config = dict(
    n_layer=11,
    d_model=768,
    n_head=12,
    n_kv_head=12,
    d_mlp=3072,
    activation='quick_gelu',
    norm='rmsnorm',
    positions='rope',
    parallel_block=True,
    init_std_up=0.0398,
    init_std_down=0.00424,
    optimizer='muon_variant',
    lr_mult_o=1.5,
    warmup_steps=200,
    batch_tokens=131072,
)
Each number is 500 + 50 x the weight over its row's rms, rounded and kept within 0 to 999. Layers, rows and columns count from 0. Numbers have three digits each. The size before them is the row's rms in percent of the matrix's.

# layer 2 attention output (transposed), 768x768, rms 0.0992, rows 366-408, columns 384-447
101:530534536479521494586471517443498523403474516537530543492443510555443509541484518422548493443480525598594516393508575466462534499412416514514451582551513566548539388507558505567465517544454590
103:478486552476526520595539484464553504469592509428494460492483494504534548448509425536547476487446438491473512401538563471565477515476520479558437521503519466520510410523515495401555479468457547
104:507506557488455417395425437418407432490481523516528547620540536506532489564493506502477551475582498507483455489470447574518519459557487523433440549544398445459481433591538516472467510521386543
101:503514446557474507460570574525468526456392407557485494539434574493546512474467609488533411512493555477525472478593507575433498566477479544555492527624470500447531554417528472472467564485624501
102:572544562520430455460527498495460453473529493525430461436533408522396441565458462483564521481509486472418460468532530602489491453552476553487497505545492606567478502401454527542565471533556456
104:472523510575426468556561518554455490532508419475481436459465589437602574477395508463431562531502522437507519577531451433438459496594551535468512573509446435447581516525551494511484463523461514
111:477515474459583502467478451469554466477473543487518581483500583545470355418433554466427519414545474531529505513551499470442543462471584506499521539509478462432487507587524493459495462413521582
104:427550541414468446523524552546426444487570433462494456503558505495477422500432468555531559581498431473490489514489390451537533505488549573528502486457466421448487556560534520574532481489497546
107:567546472518441501508539416473525547484501505514477540539554560520489501433417509523437547556454501487499417526373420542526492581538367458465491493506551460483534489485493430444543436567569505
101:499534483442509505553416483511416488546638520470510426566471498479479505376450526488564412427467436458473441535525473511463451549546488514539465431554507457508454575423536522545501519467517581
100:559498490483413466521494570436439444471508540521510429525465480551485532492527466531496492515656531545538519500527512553505535580486433513426618550486555563469481524424504562437430500604424460
102:460440512361469480515549574537522385484469504550429475531531400462454509533536534514519460516507490446462454522493604491564447517536433550525479489446484473537545417514476525523498474435568561
102:546548581485463466489505611543545559499564550482519485552492590517515417497441536445585491516601401444543493527475545501503545520510470529507591591536468493485499411430454447509537578504513529
105:557447473528400518506471503437584572538494511430512486508435422520492581517520454558511447462474468599445495489405528422477516545474537547482463548484521460543444453441552444532479462547524514
109:508503618435519484416513482450458514514576453566418433427442497424557535453518513440463466551389542512588540476502520473453458545533450521497508547500492568543404483366469518522482619481474533
107:501475557513352459488471504477485514421602597492476568516563440505536519492514496413437511556539527514577531413546608495555510505517472541454451433444495570579552507546558535443504432554430555
102:540471515542537456476507523582394458536497442535420505523481540470517417462470577482514536447523495481459453513562554393468496498495548397499505522481574561553586471566501596464555516405444491
098:466544536404543467478425522456459561446487461527517459454459428440552546574485507585500531610512492447515451500516545527509517487471508502486497436473582421581477468389491476476505529418411587
109:482572629467557537468511539503534590529496548437467431438493573490473591479503439454540471492481463481437600495507471512513540475481478458511491620519497556513514493522476581450523408492549518
108:482475444528489515609487401480555545429454534520495543528570454531549500561474438581437540523529414444483404513477401496414579512557532533479508491515410537584429490355449510418548525573498523
116:499484469452445525485455462434535446481501417524449506450532500384467549412531545474528558447532523494409617495517414525548516501556416473430428456516582468467466405506488533486540536485445535
111:480521487574331496476475554436567538478611537536451520498512465456516469482507432487527429482501434520515550491465534452539592560440494406465514548473478474524422506510520463432503484478496402
105:548442517578497493567419503449561648489496457437572497538520546556548461441451503534377537458478512404495520583409499358522596566473486511530451485547433598563515433596488560518474545479459503
110:506529448566572536511535503592496501526537480482459513533465551557568493500496470522440430495549414417485591543480547530494515450531521441511555510490468558456408576605465509481458536447429502
107:386516485534410517454500530478509470542517412459445402500486496509497503473498640438510443522506550430490498570494521458464558479534486572490466535481570502488437425582539588503433480473568504
108:509554447529567508403546520480530483498518443460462423547477478492482431598493548548507432483595482513569534554374505426468463533514577509498435541626530502522565518512516490575519531480430449
113:499501514407642455457516527497552466524556486533484543533457495538540520571538488471495466516464536548547520493501488440438481384548481482423559456496454592458416519485562525478500574437510512
111:434505525519503538547445402514499455483615409540451485479458576463539450552583529503509471402424533539524494434446555420460438508587449530463494458512481470471461450481409521529549475516530460
107:519498503529476534553533513367485448529503393503505484487414452546450442558509500453508580604436532422457486417422465570497533578466430464554516532519612424542553498433531505522540499500432520
115:499463497537551534375511467540466489484505440432483507535454498400457529532550481494550530510433470532369508481513551417505477598436536486531440531488491523471429450549605482599617510532450493
107:410537464434509532360486526452491558473529451555438477517498462434488476463510557436505452482494550519569507453527504510471591502487515471504493473549549519481485517505514498492554532456591472
104:463572529435474462490519482480546501490413486479458553425483429444560410505477442489538448514548471548484507497396545521461559450412555492461618476494527448607483489470483520484497486467621576
109:605628536421540479414406522487445521503445488503512471479475556470458484587428506480558444474571489350501528487456462495567407504453549485535522496446564437529567575568405525530487508414467449
107:504535441474572539534431557566440412515482495409511550456566529498459447589608495467481549433512557449480492483470490490505466581490429513562512422503575508457482563433557452511574498431537456
109:510456545641623494424375452455476439519433464558437528515543511504468487499467425590518543551480552608521617525439451427490478520469458490510501458483549591434515469517512549453430550425530456
111:514455599459511521484604522591516496548533421626493482472436508538486592507443568425476464536487519479614417533560456576599524476462459547449496505583446478536499453478478592448428475526459469
109:499560606453469535454546499568530471507467556489472525502580535478476570530578492443497524484495633485619447556551475517533430556520520527498397519529497548562540433531491516537520454484477574
108:548512460502503503552567451488426496563427506532424498428447556513422536513549519557497515546495432482553511490565562447489487383524503489592502448439425501427437623483515484523524507579487464
111:565518584521547516413486494541529481485521517383544537514572522419397412527469581473501495512463525453513577476447463477543542432399366487473538511460450474519510501478463590527524535611543451
108:464514478562374440507545514411482447460448504490560501521575421505395486522480532516548523573504477439510400533445538390535524484502468597549368400548485550493523479509531519594513439430443501
112:401470483509511393534440549558401508530442445385444524540581447492420522397522443518437577421529499437567455432433489470449553454526498476517552506498543460414482467531391370629470487521589496
111:517544525383430462484460507529442498504431581559489576557527558506508529545532532615528512445517443525465481568494524612520511510448527384480539448577557482498466544462409464541489547493491523
108:499518525526526449421503517606528533419572521536447532609452466538529595520461487499415578580484452549531603481483418541489465502523494500447445560405498442574483494516413537533629475500535547
# layer 2 attention value, 768x768, rms 0.0799, rows 367-409, columns 384-447
103:559577477562551528464640475483484427491452531438480498524504512453468590555469472530498512445438422488496500573484432542475590519483531518547475358522538526510464550494412443524542491488559532
107:544506501420552452518452466445581565455367437458486445478471540523492502458551461504585525536473468552536536378551498554462433611560552474482516539500484521564528493428454506609527480484514495
102:509538561425590611494390566462533519491511566508445486482462457542483497483513549468492449420540475430463417620576531424531524522437482488514450364509489581560431428474509539424506460519380517
102:468488488523465542554535500457544500485453565460517515540533564479569523507525471564471451475499542520448545574491473446552545432499549420621467518384564538549507452516510459465489477484423522
107:525436505564529540541476496473528532538559535508501526493485539446543404455574439558492381477522455567555508467482481430508476459479531418508482570477543500536445394440446428593491497479465530
111:429539479550539485457517534452558508493483462528484498511448483506462519577504560359536541565424472410499590494523459555516457559398553458558591538419482513561580510537530414568481572453522576
106:581523490415430526570500616531445529486420465439515472470429552470540448540475567519466496501472508455564493551496514564418540491477479547560434534522507513573502515488508581462518515602583527
107:514517558557578520471461514526432618531517440451405455514545466506462550526566491574458440458502466581574559484504490510451451514459501509495511492543439558486579487449370455537443463467531389
101:500538497435543540386397490444487534445527612406476494524455507531402450628468432628492533533552562492563432553471491485525433489472496496464493469566550497588480471532386516489478539573611460
102:448487570541606499572471554511536449469477489473465630441455454495521469502544576554504524491534460431488524441437397491501606468574471565486530548427575528495510540450535452448499564461568586
103:447524476506498480557451422514506599431461582398506614464409571462498523448483502553531430517492534542475461600428459431448429532459545470411470436492452478541428525529575513477468497557576413
103:542492463614543417429497392496476488440446483514541415543515345548458492540513560528392504509520494486448477505550536484503507455467462494553555490458474572470497539540500574521553482376469526
107:475522502546540516567550497490388443498546403571515540482465499559514470488504453487514535495514531520590540480504448541487563511512542602531485451485498561393514475613489462429593450469529513
112:538392434572473376524487458506520506467466481501514487490536495472488473485522553482522528386585440464441497415421520502515486490508475469475532474538473571528555582515435560536469480553474466
102:495527441533552437430491454549530523454483466575480460448499555666469492403493541542566561509513490465552507491409430591593573564520469506578460562535530528403481500364528555484479458525494488
105:553486541523512557443554405550526573503510505498528554401580451465494490521523424506463480511515594569612504548515441542582441463538446545536554464471535514511460622401386458468414515446542547
104:527425463496478522532475432501456427540537453539543503524537519481429549523497494557528447494430539459600515502397535499499521578514494447537497523483479475503597458589475490495517486534486599
107:512488400437477559513539468518422444556464554483537542493590416463513533489566491474513572480433493499417469491377582507515440540510596458567494508484447390497549503479501511472474615449580507
106:458542571571452464618442527465471502541528569537517403513479582505508535400546504560520538492414488481434506521545481537469488466420506466508468426469568556488594472525485452489420454457517531
117:517587537550494456503468465514481498469444543525409510471528504579498550446514523468502521459480446505563393560461527492453420483452428483463481523503480536583431519465486503411558556457403502
109:603513527602549499487553485474496546524439510467537386513565514446582522536373493459492415483538520424490415484467458487462559487536475547526500528552553549431570441562423487514470512479477598
108:565485489486578502488466437538436561481529494500503442477449575505495514383494580521525446594545505513472500429484578526497473481470455444503513549500467525519530521553493494507528461534465468
111:567515521517635492532449533557546521548501464506615481538425506501563575453465574398445500576442555507528525483544571509492437433507518423625457490409448503489394514399536488480589466466457477
109:489459436506420480482528480477494529517496501572448450542577519555556402439435474477541506489493502539494430491587502398456536513520524496545578400503542503535543490477446441568536484515528461
110:494468433465512527591459501469461467440570443463534528439558506538445465457452447483430509445443481605443463487474438437484546519502460446460440525489498573495524412444494485496518552474533547
112:464477478487537556568512541506502542417417479545567567556489401479458532448534443548563544470605545572586520497498538517527518482446509435507510590493558489516432453494478437423493500526508543
109:463504538484482510622618432513516395585551455486510493401435460579452389578489444557588619435522531458571489392579422491561506462519460501500480512452496547551478544492590483522496461509414461
108:471516495538500464537509486454533517530480495520531529472554546472548504336554496472481560485525553445565428550451457488484470453551553536496346513504511494467449550464485405534505552554634405
113:461534538488437474420658485477424551444375509426560576410512428591589514575470459512451441540457546540439479518547474456492474418541546462526543535488464481548450520382467515465509485427563545
106:573424532471494482510514465457588503545508495519493465550468617529425509504519499597479478523523466546406327546551429599491486462431461521409464487471475484497451614496533481569470579495499488
105:441572438553499548498576430465482487485425437569297539494547526502464468431607590557539456584436520575474480569510541568528554456504392496548472535491521377549533490547454518524478501536437550
107:461479472406410510496511469442426496491539553500443519528526571496506500438536478460472450614509504539509507507543488435497557515420458574516446442529456591573483562547486520457525462501519553
108:493465559439574414518521559468427543480478561441499425611472446530377457485445455463553485526535541474636481500506573429451472531549550471468427485574513484469488456546442490467468513506635529
111:552549516417457513425459546564530525474436576468487551521440533440493586494397463478553533415510471503490450402525518411505460584543526479595403510488522494604492422505421537433488478547504473
108:524586454531559486503514605426559445495399565526482410501483457563500387559591519537566577532437589540578505446557533423510502547471512496528502512446511483529526496468470592546522501522478563
109:381407549532483587451475500456560517557447497506578463503515461564521536470508491510564496433531455413521466475428439522436444532394474386493478558490472530564407479432401534484510584544460480
108:520471417420539522384451521497489452468474468528514490505464498506519504445497521419503601541559520597534465544566476536536490542476474473528389528445530407493496518505547411483416389510569512
110:577418475538389533487494495440483409526483513552464408444502528550546513523540510501620494439565494488496450482445468490414506484482488473464615529496579431503428501508487601513501590526456473
109:555577598510498448562487517545478534527439487507543515526442440491448473464498533461469513467527518492487445468441421628488417513544496495484478466494501449412578514484512498485480480521543461
109:514487442493525550528423546609502372512410547532446504542407520571526488472519500413444531558591526456390601537545563513472565525454510549505520442483498440510525428433475554484581583562486484
110:492395499443533482540465553437515512476577451492518415533474440493542529464514478490515394626465528473484499468585571365534524567442485466554474512503603452614544487494500550499484462517434433
109:448478529399500628481576468484561560466422529453527599470462442449455483423518517536517500555538449421592495445461489362506504514535546503501514491425499508574421578498543534509479498474547533
109:462460436434547473489443406546483481454485480531518479496419576516500526450566501612495451517496445462526495604527632460525506383504549533484459459580538488519557518562482497530485540556480468
# layer 2 attention query, 768x768, rms 0.0856, rows 384-447, columns 384-447
105:448521595530478500421516586494487485566451513541401605501467490457504495574452492522517557488520549527503544469452604517506608495528457422508496565503501546581439451421445516440437462501559567
086:568427519407525452448526434455468517504470506488556578437487493504478506518520510553465509525494491535476438520511517545556471460569523531481550486497560488499573572471551515511541490552469394
096:465455446515524515601397476468409515409546534495490490443422438612400485494476516406479490473422504451434520469521554420485506572441492456466465529425505394420484499570559625501462533463567477
100:613483477454547507521421531499463507454523430457517475480545497476505565451483453450420532537487544532447500516569459462519494578466587587566499515534500435535529567442474408493381475507453612
103:470461483463642478486482483502417540474596529459531425556495524475558534479452499484561492447567529471563614507493473482452452531525464574486454427507554456398585475567508541574511438515567566
097:411381525452530513518574465576470500442337603500518528494575506522492448488496530473467545483513565384551465540471429542520546519555504431549562495579485560514532555327466581585558368437505508
107:460532577432564525560503395539395443531509496569511412551543411565524521549466483471367473461550466494397456453567546411542482602543584457503487432407443467409646577466466519533483467502537551
099:527515438589429518596417490475427460498417585568472513412489526486465519534437531521448452527435492488465490481551456529506551503482619470541565487529522489635506530587443490453537545474486477
103:472506509580423522479551562547480576570576513525499464561458459436452498416539506459521400396560447502535509501452577503487538457532466522495466411429479496519516458453449503522411550565447465
100:409461522545545493502438520564548523533526481517493496537503474464379502499531496567513514422457506539564483514453484490557546446500494546534398484527500479540524567510488544565549527548470489
114:494456455500605457491507477535521482454514497531517467420526564517541473485475564600521463560449448453481589550541505514499497477517481442513471539544561438484545550577481539491567579523421500
115:528469522409532547535558534546535507454566496494441416503462450496531404556441497483527499500500468515513461474497515482487588472501496428503497523522482540475506440555503528522521563516532616
099:525499603480511544499372463524419444426503392485535582497602529525518494548529512495418527434469496485485490623449574425489369573451451410455383570559504577450517528496528496472530528576498443
104:391477570452575479510562475499492565487455463528469494432485451452473444509442531466491413507422494484554588526535558435468577521497487502482479414467534395521462479444598470487494592462426434
109:497527421548546494526548620532438532487531456461528549534509533447440523435461508599577574457435531540420485526405492460563418490508489543453433486525559491440547516518510550603521474486511517
114:464536509539527426554485471447556560524527526502568516580463464553419501561542486530540534519529458507453487511576484515523426516426450499497466542469527451540510483469510562466407538509419481
117:564539559504484377606508544517404447502577529463494484515511451595407477581540484485444502434493568517386535454532555513538480494516558547520469569515376475539506565592527502481495470502518505
106:542451474510491535457598551584516405504551586470596462480411581449471493582491489481470509557516400524457474569537534573545582439504475416448582471619554520483551427483489491482492375464561509
103:468567479534481485442475529558460559540520537495494496606574426595471437512484503478499459405481466404560497453555513518490546526475417511492475464480521519495476469542505499601578526552587534
107:503483406476563392486462579398509513481588500480544505451551451494486452525488523527494526461446452459475527523629564494474445484466432458575497539503493515519504535493570511492442532558522398
109:398504450490518617449388570541525579461411501500517422421492512533408477553475474405543505505408481485467542622484551559475564506465495462567509562590523524562474472554490521529527538487556444
103:507539522468476555531431555566474472537479498595543517495491475497476499549499488560496421631540573512536401513476539403534511536536629538455560587477450522512563498511562520550497440485466488
112:542523521533538490453421538491490529541496469516472474493509545487448441484513477522506533413428465568518433486544570448379486576459535485440445511561521604486606598534525579491555461478491584
111:468492456571498494514382517504546548459497514461437492479478502413502555452559459488520509504533489521503483529523518523452536550486559506471502433518485515500555559518484550456508527536451593
113:595510600422469557519469539594514482519524428459663485544463421451570489513493508519503522513545552468557468605438536561544502546605554487513428400512507426566499465536497411482431459491459507
111:491512515463584518519588468493488554401390448495426469484551478529528472516426498451502514531468439435493510631475474615573562551531547409491515449479497475538571523517468553412391480462575513
108:478515520479535452406537526507441502511531568554546501443597612403510521479466514574487527500543441523401543586466560505488566414562504531465503583559496526527500521619465524625478480473491529
111:582511513482472481474495543465493485463458431473467433534464609461530477467576486427378449547482470519542570498517450498558426465508551513484517536531526530475565442556564513447522527499500518
117:523485442529531466508545424577498435489529515471463496542445446542534528578540490506462564399486539538459470552527446553441547611519500521545480494473473502581527588507538491465557555498582489
117:498446418551507557441453503526397584509534470544522491483439542569452574421451496517439520456500517566510561527393492422447534459501511505488396527530505473530450574447484448461522452551500488
120:491471538497454479470503580407493499500423451557482645527600517515426497497453380508513567435545488409516459409537505509513517535499522496525555494463411568553516467520501463501569468521412571
112:487581510438460518516525495520488502556535434560492480499530401479538466582495399609483442504531434572456538559526455475581465433521569494474538557465557515563473511537454456493405518600527530
118:568472478514617430590485499486400517523568477484489520502528445552447446492555512492616433560523486513542465402452543562402550542516463555555539514484599533560479534545502461463521362509505472
114:447455483452520513439515489514462527492471524455504555516439555466554574524499487471398431466518507514504537511557425531533463591506600519499397484543422472554506520474571528554479491455488509
111:558466527539489509464493510470475400416468539452516551525563430473419487489417491482524499575512559579485449489556508574532540468488463417505556514521482594551419421521550474407536562516495487
105:531511500426423595503438446524515441493485488543471438516520461467510481449396508438502541515564538437472458496524438378451463523502575533472514434369514464548520559530477521469587541525590505
116:467441550557509420504478426555428471497458553486466510467473441558521473550427510509507523440499496551613415485448476479501403508378462488435586515524466356636427501478594471459554455440554520
115:558551500504523503588336535477558454502542504560550486571477481497597597527473535569541568484514580480554499457471523435510478586511453520512612489469540497415510505457524573472494530554521385
113:443470474463548493480385586536487516466482479445583412493472539456525540434441509568394511505510598492416396469591416533522495431530521468586489551509554551525581475383517578612463509615570470
112:583533480476456494579491444438445589435453612425487521460459505453475524424461472518486514550521395485505475516483512560560548478569528510510572579443437498446458518487457481499416545454520522
115:467480444535484448551516496539531536472577480390498543497529422475511438405601500431443542417483465506480470511533462555496521498645548478511480527461486429468452565489431465548510539506530520
114:417539457569461585491463469459529525550483492484479507395538568546554515437539537398517445433505442530479525548554457517485585420492534454414507543480386443491471564550530525538547508527438512
115:538510491479483433521562477375514606416581443557636483447536543498446429539581571486550391482459482486478412467506539513553510414478520461537485378558587468527469521434551499589588519477446524
110:459518470569474582585454498445474469508491520472446567545582493531424541513463496560523448535488537443606541548516529379483577409511539499513417460442507473447560565555548528504475483482497513
116:457509494564525494526503537604513484459466535482471567583435487549456506460430498496506508397422526542533437446537519526455529564500531559489511623561570488535469476463489496520541483471536476
113:501435632462484537434516582455495699487487526428601438449453525487409509547488469544430553476609516542488436554511448487504456450548419425471485543448507444538586585453399515469488501482513522
115:471515612542468403537430537692481502508485510481516531428396390599519509603554498549519457530506539557522540479515614545431499507592449526450486480484588480527511447550580370506509457608479537
115:537403439553493417463474586417495520518429489474496531421482545476531479571508513503533457485440565573452467528432555605494471429532565482559487475592498514456528496533495454477427395407539483
116:477473527468525526500455518468504450511518608485470460448365552462579524541458550480508613484431517561524517423398581596499465431569534458520554475476481583508505494484460532523512565524502495
113:489366514436384404403439474531501504574557510530469580564514486500569445494417520511503420545515461485577571499442495484544517428445526525424524491440533567432622575549520510457514431550453484
112:402497445487522429527484462557390465567486517538456454458505485421458513445587487514569554443511560576529497506460515561474481542535485381567539467446426597339482503484537463450490496506472640
115:523468563496545446575569518537443383360572543445558464587506532473483546469502556469579533490509476581477546548480476452397532501503489515452509508464459572457534450583500501506553571579448513
116:473468484442446533447487549480550545558440450594524487554515501501555516577428579465551488562420466501505497441521577495466618524478569460486468495448481506444478416470539549456555485441468347
117:560541548556526378447433532538566423468473444508499508528514478503466403456482466560577474399509479560520501465636513538451455508587512539559576541613506470441557491439460519585512459509536611
110:476559517558488449543439477556533433551517492480551528499604453498491403583538497456438492614522482489475436480481432492463573513514488655445474423495458551594507554585545501477560583487474443
117:556412558444471618490501536480548403531427498570482495579574479484529446458521447532428489504515504435463414473471526429322510582480503459509514544491552554579501502469532529543505465503404483
118:435538545578476461481567450645505512499511446554493508428551485435580456497605487577510436562413550492465497563548552519566495499583403515549468469516393449542477493444541511604481584522481515
118:487541519406391541546468503620442495593402458401449563522493542404524541424501595449482449502563429504500579485483414484468541576448538404476552484481528470476459493572510461567375508482490464
120:477456526478482549491503444448478543498532558570494518545606484479521489486470455588572515509546532614609534577454479543429523547584494493401468530607457503451595520442497520508517414458519551
114:488541461526509606471516572479482420398511440457457462474557526501515463496502498486474458418407515451499475428457463568447510608567496389495469497490534440445387480495454527491411509552602489
114:520433524483526521537470491547566450416535447554451566527493490451472496478509505513577434415506592540436494456560566423580491499507486482417504524509627565476485519558503563524340503478464420
118:466533601448520452459496532433558561487513504560457583589470431588439425519553453492556391430422558521503449512530506562461563499528465465382557434530416471500467609536523446514491535581542517
118:407402362452558452536612519558493430487526512481498464519476418497514508547402518580523564488508385492504489510452552459523609590597590483539461480436452474567538557589580502519505511507434519
116:564507503523478512498456513589439512600478464459582446556542588572480537567382523517546511537506465477547480499516479453586517610510515435465535466474526419471535541487521544450503482511478490
# layer 2 attention key, 768x768, rms 0.0864, rows 384-447, columns 384-447
105:485472404449425473409433431476475419536508531374502496525467476454472442510470532502444506530551426506515477515508534454447447568440473452518432513579484514399543602573571466474486422417508495
095:554495518570523510527414447401465490374408470409518483506448495564494467501432452529452484458538475371604492562528517518545519494561541545523465461468504572597484517416476483441448523488583510
099:453468340579569543421487478540491506524472552533486528528523481513551475559536428484545528454514541547517510551474474422464496418478491516472516490533513554490624535522479528413619484504413564
106:463546566508583456490418482488546458410526553569481475467465482553460434475440627429564535430454454465498435539549476613557450442468590534476576512541564520473438509461500534463477586571476509
102:514607492456453532447491517531531486387519483514499515431506552395583539465453517484499523532389549534490512377476517513394579506549447485518516547481502450528512464533587512511432509575398514
107:501546384497516529580528420536411421462584443420591474551446519500489520477464441484547617500441564376543528605485399486558491466500474635515515377496545461531508506461572516439451565513433531
106:432442437501526484474510594516465517519546456609445450450530480463530423540564360451533453484531460613486495507559519517531466484474602569438525536475550500655474535581485464443479533474552532
107:408520454569490457412539372463552489513417463427468472576433508570481548474580577522484457431549486625502453526570464481459497571536423450440494524554411583596503505520507508558564445492563501
105:495490528556507490574438546497401576547507591457424479506553503448471506425563507500488604537528421570540523610520576513390550507521557421564445431519478503487464499498528507478521421537549588
104:563621425573486426536544602517556559517498471454598553497507461461660528473480538499457534516461633444458508515462526556539507510522451490538570537474467539399478488555482475498455548539556570
114:527532528488519466507452442427504533598477509503488543446505497542443526365489506492483501483503521482448575511477471571468512542592522602514414596432470523530602572476511476585537484553411556
114:511491380492496551518442550422425486575482404462517472439501490511557495452476490412487534534436446561489500557484571393457516539578450462553542508517417564608469542466391576490557456547432465
102:565589514474549525435501494553546593575423511448587488500626510530536399500612469479518576460525518427473485468504485553619550445501544564512475532486504528483473448465528441493552560408440574
106:547519487565477516411481585501497502470530438421497488478460519465489491596561463444530538534537586574535485513509492467562500522466417485587542575532525547484527417521440434433517441547435563
109:567530443517530455520447438438519500545478485475513535564567529419490537452445470539455466473547552484575516488480460555476518441467486591449471527456509541470539430458459500465549511503485546
111:444467524581528525550589411544467474476430551480576568377575525581365474417476584480448531559492538514496471519533483442489535421562517456513572551468423583393481446529527523498590480415496445
113:391435514480521467538448523536547533562535541461505487506519493439528380627498500546448482471443451438495536495356513481528529445477540448534602643589518495443487475492453618431561474487396445
106:488426497479536470493449513548471546473411496398505495512387500429551502499442436519517421484489549513473536463450551483367540465485557596509571527476433444470564643483443494506547622527456436
107:539470417424519516579526539496507471479479487504554479452428485481539433491548543590500441574500536467483513553544504386529530484562441484501441573521474506512514529434477552525445498463529425
107:456525548465538433522492560546509529439492509450505534553483537451473490428457405547530431532540586512454494511493501527540436468556543418426485488454428481476501508384435552476508516549431535
109:575551504495456621461507528442571450565497550513427521449490500596508482487505462533550513538544529429461557475456583479530510574544508519516460469457493452482541480437399540398482548434450429
110:488506542459514519584473563417463442360571456508539480576464554490539455457492586464541548558532405544419486495482459544444553452452493491458486372440519523474557537573453576549458509517519470
111:430524495548472455521505497460495527557508530566502458508585597564440410549503537482450334494414514490529516531381570513513509474468418507480464474495487503582540444564455413523480525497580509
114:476494395540509476507496565489503514597492469490459483496557547460509428499529440446504427470522473534488498488495572594446580503481475471411535510497523576484623500398551532443536547430469577
112:497408524437425516490569372517465504481541511477450541609489570497434474414460538487547473448491508420487571516477511506530506507523552437498475545432537613552515469558553499528492486463469480
115:497516502436455518527593547510546420430440472361526563530494439507467482551433519467408469439469553476504522388547519535503547387490478549555530482537500510515579471438526493489478492488509504
108:429556449402486460447467529510449503502454396488508521436587412495521523489458540556537554577533533555507497420497436475417548499426441540446447409497462475433446572462468573573509577546550521
110:519519378500556543576490461449399497574481466582526483446544490494405518483455456425540561389503584573499522478478533507450510580552391467433470489501473493525521445550505430591509540469458517
116:522511528479482486513533420493461434581494513583480567468476491539499552428507432494532472544529490469455510444480607389474505579487496569543526466560543571526499509474474423451388511574450483
117:548472591427481503477532516428481501505384502514469560508517505441487543478518478557534484618426401541481440427536511410544476476461510529507474472543514469476458501601537519452549534499518485
119:589593479515576500478451434465482603487538527482486575501521551473459505609420539510542480534449586499500542444486395518421440499492520428472510454429440432550527447494461504523512547497572547
112:499581521457507429440422488408555501552424554485508633465563577501479566535489449507521512451570504475387492490440528564464534556528469534529463552484500495492513597493547536514500441460537486
115:439530519475572408474440475559493453491542555521452628487391489500468583453488507556420562464602483436450457537486463493588487475587484413484474452453492513518535520426432552569467580574529558
113:505474526426458480516452514459563504429533459465478573485428496453544427485569479518589476566540424536495446475493561426551491518492447506503513486463495483582460566565501537505540566514580456
106:443566476465502551545559379526447468509560499496567543454476498509528511434533456470475527454374516439455473564545494403505472453544572427569572525566507516450538434519558525528554518542409472
123:480519513565501490529553526410382516500438468543516484521580544453574431442507459453496567533507505544438531490523569448518456542420495409469520576562389538531520491420396609470531474452510532
115:426478493502510480474449554462488466533556577547469489454462564550523587523435436455512477456476477485527486561517468556443487458594616518521476448519426472516489506502470447485544404432501539
114:560444428482429570407491513535531490387474532516506461453501450432494581471452412501475519496531497441464577548472443499446438523419487373541474480484452525550530539534378370504454443546532494
113:519470440532459470479492522475454488505450507394559512554439505432539571527535499517509553537460484504500589484512507534450572564504504468524451515552510459431483556457503490457483478447605529
117:471506469530403449462519424598483540538484472515501488515423547470434494522523439480508583409493466491419427485628422531483465480542429490509426518515522396535506474418412551496464527536515464
118:427568580623485444416545546499465535447433545486564439462499589529588452512472463486541523550458529493429500602376497474436589542484530512440480553432467504518488578477458401516567448507414475
110:466500514506540504386550527510489533466492629446394490534462463491550487499564461438521506449518422550515472587500537516463513501563334573496546537431519483503552441384505457457585486552580518
114:522520520463470563490534577567470462517508483480535518438481505591585515495545534533441526437509563519526518472548538506451535496509574551441484445471491568448486474429476490530540460470538520
111:578506485506447540530509532478502518513470550540423490485533497504418449523520592575499445483497526554504544503555534402494493487386538525495425350476419478353493544502473473502454537497524430
115:496479445516480466561481471496540565577489518578505489513546527517479473463470510488572574447493461478470574489493614465494547436537468399509500556440492521551462538416442504406464513502541531
114:579508552502569476547592563405503505497571466513443492549568510466471484547493496500530500518469524462554555487501501559510484441516500530434513507531496505499455429499599480478471582509519544
113:563497502430483573520408613427626519497408593486522471507609451465482525547434430467493458491505529486566428593528461458578557568556482444516435481482534574445504472455461465514472465469501457
115:461554538396507432529536555486589503507538632497580517592587520510538521518490456505494458503453427475526548487543475520560500495531468476540457474491486467533500505526512566437484580562633590
114:431547496522408556532464501467455520456433637565622454538502542460486488504481523527458482503608498560434383491531479545504504509516428536496441552532569493483545524512556466495483479432488468
110:492471516544621566462535453422534467488512534447475498458483565486447484461539496477599479552417530600436501487521498403482484513509516512433539503572558501487469506477489398537486410494494561
111:462574543408495517381588469464491568535562518609555559462499469522433499549472564510532389477480522358495471495502508419525487495578466501498395452538484501559526536405555450553535477404545448
114:437506517516379534481347505434386510495511520464534479391587521506478367547546540600391499604508490474496515525554577515566590516599548417610505543477491423478535475506550419537516482571483477
111:424496433531507420481518570515458570518492476584563474515481423496424530491461467495594517399539454513574608572530543521558358548489523530544459389423545475578387530502523419551503560505509480
113:444423419420476484529491503410530569603577488537444436462522557467483409571575504530557488543528422568470512615490483487406467469456479433465571559427521470431535491509521550486546480499533473
114:503521519463550544515440423540531433510426509414503399473492539584462493539502412509439469477518460471542521487448495458426510450474499398524512573574427557535505541501491593448481581564509502
113:474487499527533478494557566485547589467520514539538437570563454493481488459499428437433594559521398515426552452451444476531427499489503553599566498472471438553455496501518510481475542536569588
114:527500524572457461483448446415507519382471502478514504525520619480460490575438508552538506420622459484491457526506447560460512575474495497461599532506510559445596507401531473513507462499450551
116:460478428520495552455582519533453476473516517421504487485554468472483522519431553490536566430471533481526526553464486434547537484529512563436512521480471536521462507483592544472492452452499500
117:558539439431510496502496551400561507580533514467503564547499528515540541580446603481401469464477367340557547522466459546564563460416532553510474458506534383508511502534486493516562453510500545
113:494505557416460498484499451546557537452552506535583597511601496458545517501530542507465573502477458491527557526395549546392487453518546428449502423539453587571547546509529505595473440565478471
111:510488432521399459511469527460558513530470464503495490450501559592484443562405552501450512515466408454472528531455502420409444628545452523591565549530487465524476551524494363514523424489548490
116:640444450440526491541563557488429461505417461449571533488539577522539433446473532422487532435499449522503538433422482567445576434537636430471554552485480545448445481549415475355403587516619465
114:522451492542556551495479505546517502522509438458497596504566559514546450572476489493462435578435522639511500516502470528494431479472491517514484509556439543572553481478557533464511457484468522
116:585457587453498490455538563541519496375559448510407446451520470541503476555540485505536530405543488547482560432569522606563502473492489555492522443441468475462484489547526432490433553551507504